config.toml
d_model = 160
d_mlp = 640
activation = "squared_relu"
norm = "layernorm"
init_std_qkv = 0.0472
optimizer = "muon_variant"
beta1 = 0.93
schedule = "cos"
batch_tokens = 16384
train_tokens = 135200000
Each number is 50 + 10 x the weight over the matrix's rms, rounded and kept within 0 to 99. Layers, rows and columns count from 0.

# layer 9 MLP up, 640x160, rms 0.112, rows 447-466, columns 0-159
67 46 52 59 52 49 37 51 52 59 44 41 54 46 56 56 59 47 53 53 50 66 42 56 65 48 46 44 58 53 35 50 49 43 44 35 37 48 50 61 51 45 60 44 38 57 41 49 28 42 56 44 40 62 52 52 56 43 38 58 45 59 37 44 60 50 59 40 65 53 40 52 27 47 18 61 45 34 51 36 42 50 37 56 27 62 36 63 45 53 48 38 58 45 44 55 60 60 56 52 47 64 48 61 62 45 35 37 51 19 66 48 44 41 27 45 36 44 40 49 57 50 30 46 55 56 53 53 36 39 57 61 48 49 31 63 61 53 67 57 48 50 50 52 47 57 37 46 55 31 53 47 47 64 67 57 37 46 44 49
60 54 62 43 37 56 52 74 56 46 45 76 65 51 62 62 41 48 57 67 48 44 59 66 43 44 45 53 26 55 43 53 50 53 63 55 43 52 51 56 48 35 47 35 41 45 53 40 39 31 64 35 32 53 25 50 37 46 64 48 47 51 55 54 68 41 63 33 57 40 29 51 66 58 38 63 38 45 50 40 43 45 44 62 49 51 43 55 45 41 33 52 25 37 50 45 40 51 46 58 33 62 54 45 45 41 54 63 70 53 49 33 41 52 57 61 53 48 68 29 38 41 46 40 42 65 40 78 44 51 45 53 43 53 40 38 70 55 56 55 51 50 49 55 48 30 50 54 56 51 60 64 69 51 58 58 57 58 50 45
49 44 61 44 54 62 49 58 53 35 42 40 49 63 69 34 51 42 64 34 61 51 33 51 51 55 45 27 43 46 48 56 29 66 52 43 57 46 57 44 51 58 44 53 42 64 40 27 26 29 61 41 53 60 75 31 52 65 61 39 53 49 65 43 56 45 42 57 51 55 44 46 46 38 25 50 54 49 64 44 41 57 30 50 49 37 58 59 37 36 57 46 74 66 36 46 58 49 36 52 53 47 64 45 50 38 59 48 49 43 63 54 44 63 42 57 60 28 73 36 63 61 55 65 49 68 46 60 53 45 47 46 54 38 58 66 66 40 60 50 59 36 46 62 54 41 32 61 58 56 52 41 48 53 38 62 78 49 33 59
36 55 41 38 50 51 57 48 54 53 54 46 56 50 49 55 60 40 60 42 42 37 15 48 53 61 44 46 39 47 42 57 36 39 62 52 59 31 42 43 24 71 41 21 40 45 62 59 49 34 70 37 72 44 49 56 55 56 60 54 72 56 50 39 43 57 50 69 57 32 28 53 59 33 41 39 55 54 45 51 52 64 62 56 48 68 22 43 34 39 36 54 41 51 55 66 59 53 70 66 55 60 72 48 47 54 50 24 47 50 91 44 44 41 39 66 62 54 47 48 54 55 45 43 62 50 41 62 55 45 41 52 51 52 52 61 38 52 49 54 49 53 66 76 63 36 61 73 51 46 50 47 70 38 40 61 51 49 49 53
49 53 46 60 46 58 44 72 59 69 53 43 72 44 43 47 50 61 61 37 55 51 53 43 49 51 42 43 53 45 60 63 43 43 43 47 54 51 50 53 53 56 61 48 53 66 63 44 47 61 60 51 53 40 39 61 62 59 55 45 55 45 49 45 34 53 54 48 54 46 52 27 62 55 54 40 44 35 45 52 57 46 37 40 63 60 31 47 68 58 75 45 67 56 58 64 58 50 40 32 40 53 63 65 58 52 60 41 47 28 62 56 40 53 60 56 34 57 38 55 60 38 42 41 46 53 51 40 48 51 51 62 31 55 42 42 59 48 64 55 50 45 30 57 53 49 56 42 50 49 35 67 53 62 40 47 48 49 56 73
68 58 58 59 64 45 51 47 42 63 32 45 83 54 51 52 60 53 37 36 64 59 54 66 56 64 48 66 33 34 62 66 49 33 64 29 41 42 51 44 50 57 43 58 50 33 38 34 50 52 34 52 42 48 35 42 46 60 55 48 36 56 67 32 27 51 50 52 41 44 47 44 48 44 58 46 47 52 40 55 44 44 37 68 53 59 38 48 55 56 56 40 53 60 46 93 54 41 59 56 45 56 55 42 46 44 47 23 60 43 47 67 42 63 31 55 54 43 69 52 43 48 69 34 50 45 56 49 44 43 53 44 51 57 44 62 56 62 55 54 41 46 48 52 61 45 39 67 60 54 59 41 74 63 39 50 43 57 40 51
34 38 66 43 49 50 42 51 55 55 58 57 65 55 39 52 33 52 37 52 54 33 39 52 39 41 38 50 53 52 41 33 47 52 69 50 28 44 45 45 67 28 57 57 45 48 60 48 49 51 57 47 41 42 60 43 69 74 60 44 49 59 40 45 52 41 61 48 37 52 36 55 47 63 42 60 51 40 54 43 47 55 59 42 46 51 34 53 52 52 48 65 37 44 51 51 47 60 49 56 45 47 56 48 53 69 45 39 35 59 59 49 57 56 31 28 48 49 59 50 55 46 66 48 67 45 44 65 43 58 36 61 31 58 39 52 37 48 58 43 37 37 39 63 48 41 52 41 63 36 57 60 48 50 27 42 44 63 42 62
49 51 70 38 56 42 51 44 61 39 36 34 33 55 50 29 47 50 36 58 43 56 42 35 53 49 49 55 56 42 38 57 47 45 60 48 64 42 54 48 52 58 68 54 57 49 60 58 53 50 43 69 62 51 59 66 41 42 46 72 39 38 49 52 64 36 59 44 61 53 45 46 47 60 52 46 44 54 61 40 56 48 46 61 46 53 49 46 43 53 35 36 43 48 47 70 45 62 48 56 42 60 45 61 80 49 49 54 59 48 50 49 51 48 56 56 43 33 51 45 49 55 59 61 43 54 43 69 46 51 53 74 42 38 41 75 49 54 39 35 68 33 48 61 46 63 37 52 59 38 45 56 50 35 39 51 50 47 52 50
35 38 39 49 35 45 46 53 41 32 54 43 65 49 50 39 46 41 50 57 51 54 60 40 46 65 44 63 61 44 44 50 47 50 45 58 55 53 50 43 47 54 54 58 55 47 43 74 37 47 41 48 34 46 46 47 35 47 38 41 69 58 35 64 47 25 55 53 39 61 33 50 53 50 49 59 54 57 41 31 43 44 37 59 53 48 47 63 54 37 48 55 71 54 48 33 41 58 50 45 26 48 49 59 46 53 51 41 41 43 50 67 83 40 33 38 43 48 58 49 43 49 54 58 50 48 37 54 50 42 51 47 40 50 53 67 41 63 63 66 53 49 51 45 39 56 38 45 42 52 59 59 34 41 50 65 57 54 53 37
47 66 57 41 53 43 47 42 60 46 32 63 63 61 43 33 50 47 40 52 57 41 53 34 47 48 64 41 60 58 48 40 68 36 63 62 60 42 39 61 59 38 27 60 32 59 51 51 37 54 40 60 21 51 45 51 51 49 41 55 53 67 53 41 60 52 41 37 40 46 29 64 68 41 57 41 58 35 50 56 62 48 51 59 36 65 46 53 60 37 51 46 42 47 58 48 42 41 45 42 54 54 44 51 46 38 49 73 59 45 46 49 31 51 56 41 40 60 53 35 36 47 33 27 61 38 57 35 65 44 42 52 51 47 49 27 74 56 44 56 41 58 49 57 40 62 52 49 50 54 41 58 50 57 72 37 39 61 58 40
41 48 61 42 26 47 42 44 54 50 47 47 41 45 32 48 54 48 52 58 51 51 59 60 45 61 54 23 47 34 45 49 42 38 52 58 63 43 34 46 48 54 62 46 55 46 40 46 52 62 52 44 50 44 51 52 37 56 61 53 46 45 77 45 56 63 54 51 53 50 30 45 48 50 54 38 33 70 45 48 53 36 59 45 52 64 47 51 42 51 36 57 47 49 63 46 38 53 69 39 51 49 35 52 55 58 43 51 52 52 47 51 60 59 53 46 57 57 72 38 62 45 36 66 46 50 46 55 63 54 46 43 42 61 46 52 34 68 59 43 58 44 52 55 52 48 19 48 50 58 29 48 59 68 42 42 18 62 37 45
34 46 36 61 50 58 48 52 50 47 51 38 46 55 55 45 41 55 52 37 39 39 34 52 39 44 44 61 56 42 36 46 38 55 63 32 58 51 53 52 37 49 57 52 48 47 64 30 60 47 50 43 50 64 52 46 48 57 54 37 65 49 36 55 47 58 43 69 45 62 45 56 59 57 50 59 38 46 52 64 41 61 37 60 50 44 65 45 59 56 49 45 54 32 63 49 56 47 66 51 55 48 50 36 57 54 67 57 39 54 61 36 49 45 46 47 53 52 57 30 58 52 51 49 36 36 48 33 41 38 51 46 44 60 60 46 34 43 65 51 58 68 55 68 58 49 51 41 46 55 45 51 42 43 60 53 34 55 86 56
53 45 59 48 43 45 52 54 51 58 19 49 61 74 49 54 38 56 65 80 33 40 61 49 84 43 57 66 44 59 65 49 44 44 45 42 62 51 56 41 49 46 45 52 53 54 39 54 55 34 43 44 49 39 52 38 36 58 41 64 60 29 43 37 64 23 43 60 37 51 39 61 59 46 55 52 42 42 41 56 65 57 51 61 56 53 38 83 44 31 52 41 46 68 43 49 49 41 50 26 66 48 43 48 55 39 60 36 46 52 47 51 51 58 67 42 39 67 59 64 41 55 33 39 42 60 56 67 41 58 40 44 61 33 40 62 49 51 44 35 37 51 69 70 57 59 58 67 49 37 48 42 41 49 59 41 40 58 61 51
41 35 50 57 72 39 49 38 57 52 40 56 54 58 36 62 51 45 55 61 60 42 39 41 46 39 47 67 56 55 52 53 61 60 74 56 32 48 33 52 48 71 57 64 32 38 31 58 53 54 57 46 43 44 51 34 53 50 54 49 51 46 54 35 47 51 61 47 48 60 30 55 54 56 38 44 62 58 57 45 52 40 58 56 75 67 62 55 69 52 66 43 43 41 58 52 37 45 38 47 47 60 55 43 36 44 56 54 48 53 57 64 61 47 53 45 52 55 36 68 41 64 49 65 53 51 68 51 44 41 45 46 28 54 69 53 67 50 56 33 42 62 39 50 46 46 50 57 81 48 33 51 48 54 54 35 58 29 51 58
55 55 54 63 49 59 49 57 42 39 43 54 63 46 54 47 39 64 63 64 58 42 23 51 57 60 46 42 47 51 54 43 53 57 62 46 51 49 37 57 57 41 38 44 39 35 55 35 51 56 59 48 51 59 68 76 32 35 46 26 77 44 53 51 55 53 59 61 52 56 47 61 37 44 30 45 46 48 53 40 70 54 52 47 52 66 42 35 34 46 56 37 44 55 50 53 38 67 43 55 45 51 30 61 37 50 59 45 55 46 59 55 49 54 36 68 43 55 38 47 48 50 53 58 58 44 70 45 48 51 35 61 51 47 60 48 49 32 52 55 49 52 39 72 59 46 45 72 48 56 42 60 55 43 53 53 24 54 36 57
49 53 52 54 44 57 64 52 53 52 56 52 49 59 46 44 66 63 49 43 51 48 57 48 49 40 40 67 51 58 49 52 49 51 41 35 52 54 55 44 50 42 53 50 47 57 52 76 55 56 46 54 41 42 48 59 55 42 39 45 55 63 49 43 56 55 40 63 36 40 51 54 47 52 51 45 43 48 51 43 53 54 49 47 55 55 47 44 53 57 60 66 52 56 64 55 49 55 64 44 52 59 47 40 52 46 52 40 31 45 45 34 46 51 48 52 52 49 52 64 55 33 36 50 51 56 49 45 49 42 60 51 52 53 50 68 56 42 60 54 53 55 53 52 59 54 52 63 58 45 41 49 48 44 60 41 29 57 51 56
64 34 52 56 75 68 29 50 41 60 52 67 46 41 61 52 58 47 42 57 55 27 60 34 42 26 51 51 45 54 50 63 29 53 49 42 69 60 41 43 55 61 54 44 55 63 49 53 49 42 44 67 60 64 47 64 38 57 44 43 39 54 46 21 61 31 36 51 52 62 37 47 46 51 56 59 41 37 41 39 58 54 46 50 50 42 53 39 50 47 58 61 56 49 60 70 39 55 43 47 57 48 38 29 43 55 50 46 47 47 57 53 61 39 27 60 42 49 74 55 51 30 50 41 58 52 48 65 71 61 69 55 53 57 59 28 50 41 53 49 55 47 55 54 53 54 38 52 67 61 53 40 65 38 62 36 43 37 41 61
53 53 52 41 50 53 39 46 51 63 50 53 46 33 56 35 55 55 21 52 40 65 51 39 44 45 57 63 30 48 59 54 62 50 68 48 54 53 59 43 61 54 48 48 49 46 55 51 62 50 45 45 40 57 61 58 52 53 55 48 57 58 40 48 32 69 49 43 47 37 50 44 48 55 54 29 58 53 61 43 28 53 66 59 59 43 52 55 87 36 61 52 39 54 63 41 66 35 45 52 47 48 52 51 38 59 49 67 45 47 24 35 45 50 32 37 47 57 65 68 63 47 38 57 36 49 56 60 56 46 50 65 47 42 46 40 54 42 50 72 52 35 37 44 37 61 53 71 31 30 42 47 39 69 33 60 39 42 50 49
60 48 53 27 35 41 36 45 73 39 30 57 47 41 44 44 62 43 53 58 49 28 31 58 47 47 50 58 49 52 36 55 52 46 54 44 55 67 46 41 55 55 58 52 54 49 49 54 24 50 52 78 52 55 58 74 47 46 66 60 45 64 34 59 56 41 38 61 57 42 21 46 52 35 44 33 65 51 51 48 45 63 36 31 40 54 52 60 62 43 59 56 46 49 51 36 62 54 31 51 68 55 51 53 43 64 67 70 57 54 41 49 52 73 53 56 62 51 32 50 46 45 36 40 32 56 27 49 62 36 57 64 54 55 45 35 64 41 52 34 44 60 50 51 46 49 45 70 51 54 64 60 47 55 53 57 44 38 38 53
47 34 37 34 51 49 43 58 37 45 51 35 64 48 60 46 39 50 35 55 62 63 46 44 64 25 59 53 64 56 55 41 41 48 45 53 51 37 62 51 46 41 37 46 55 55 51 46 60 47 34 48 50 64 50 50 44 54 64 50 58 59 52 30 47 41 50 54 48 47 61 45 49 53 46 55 33 44 49 43 56 41 49 39 57 63 63 41 37 53 52 41 56 36 50 43 49 55 52 49 41 55 47 45 54 54 52 56 44 41 46 41 41 43 55 55 39 49 39 40 46 48 57 47 52 43 46 59 53 54 57 56 48 63 60 34 69 48 44 53 50 39 54 53 47 69 63 68 54 54 53 53 66 55 50 40 47 58 55 48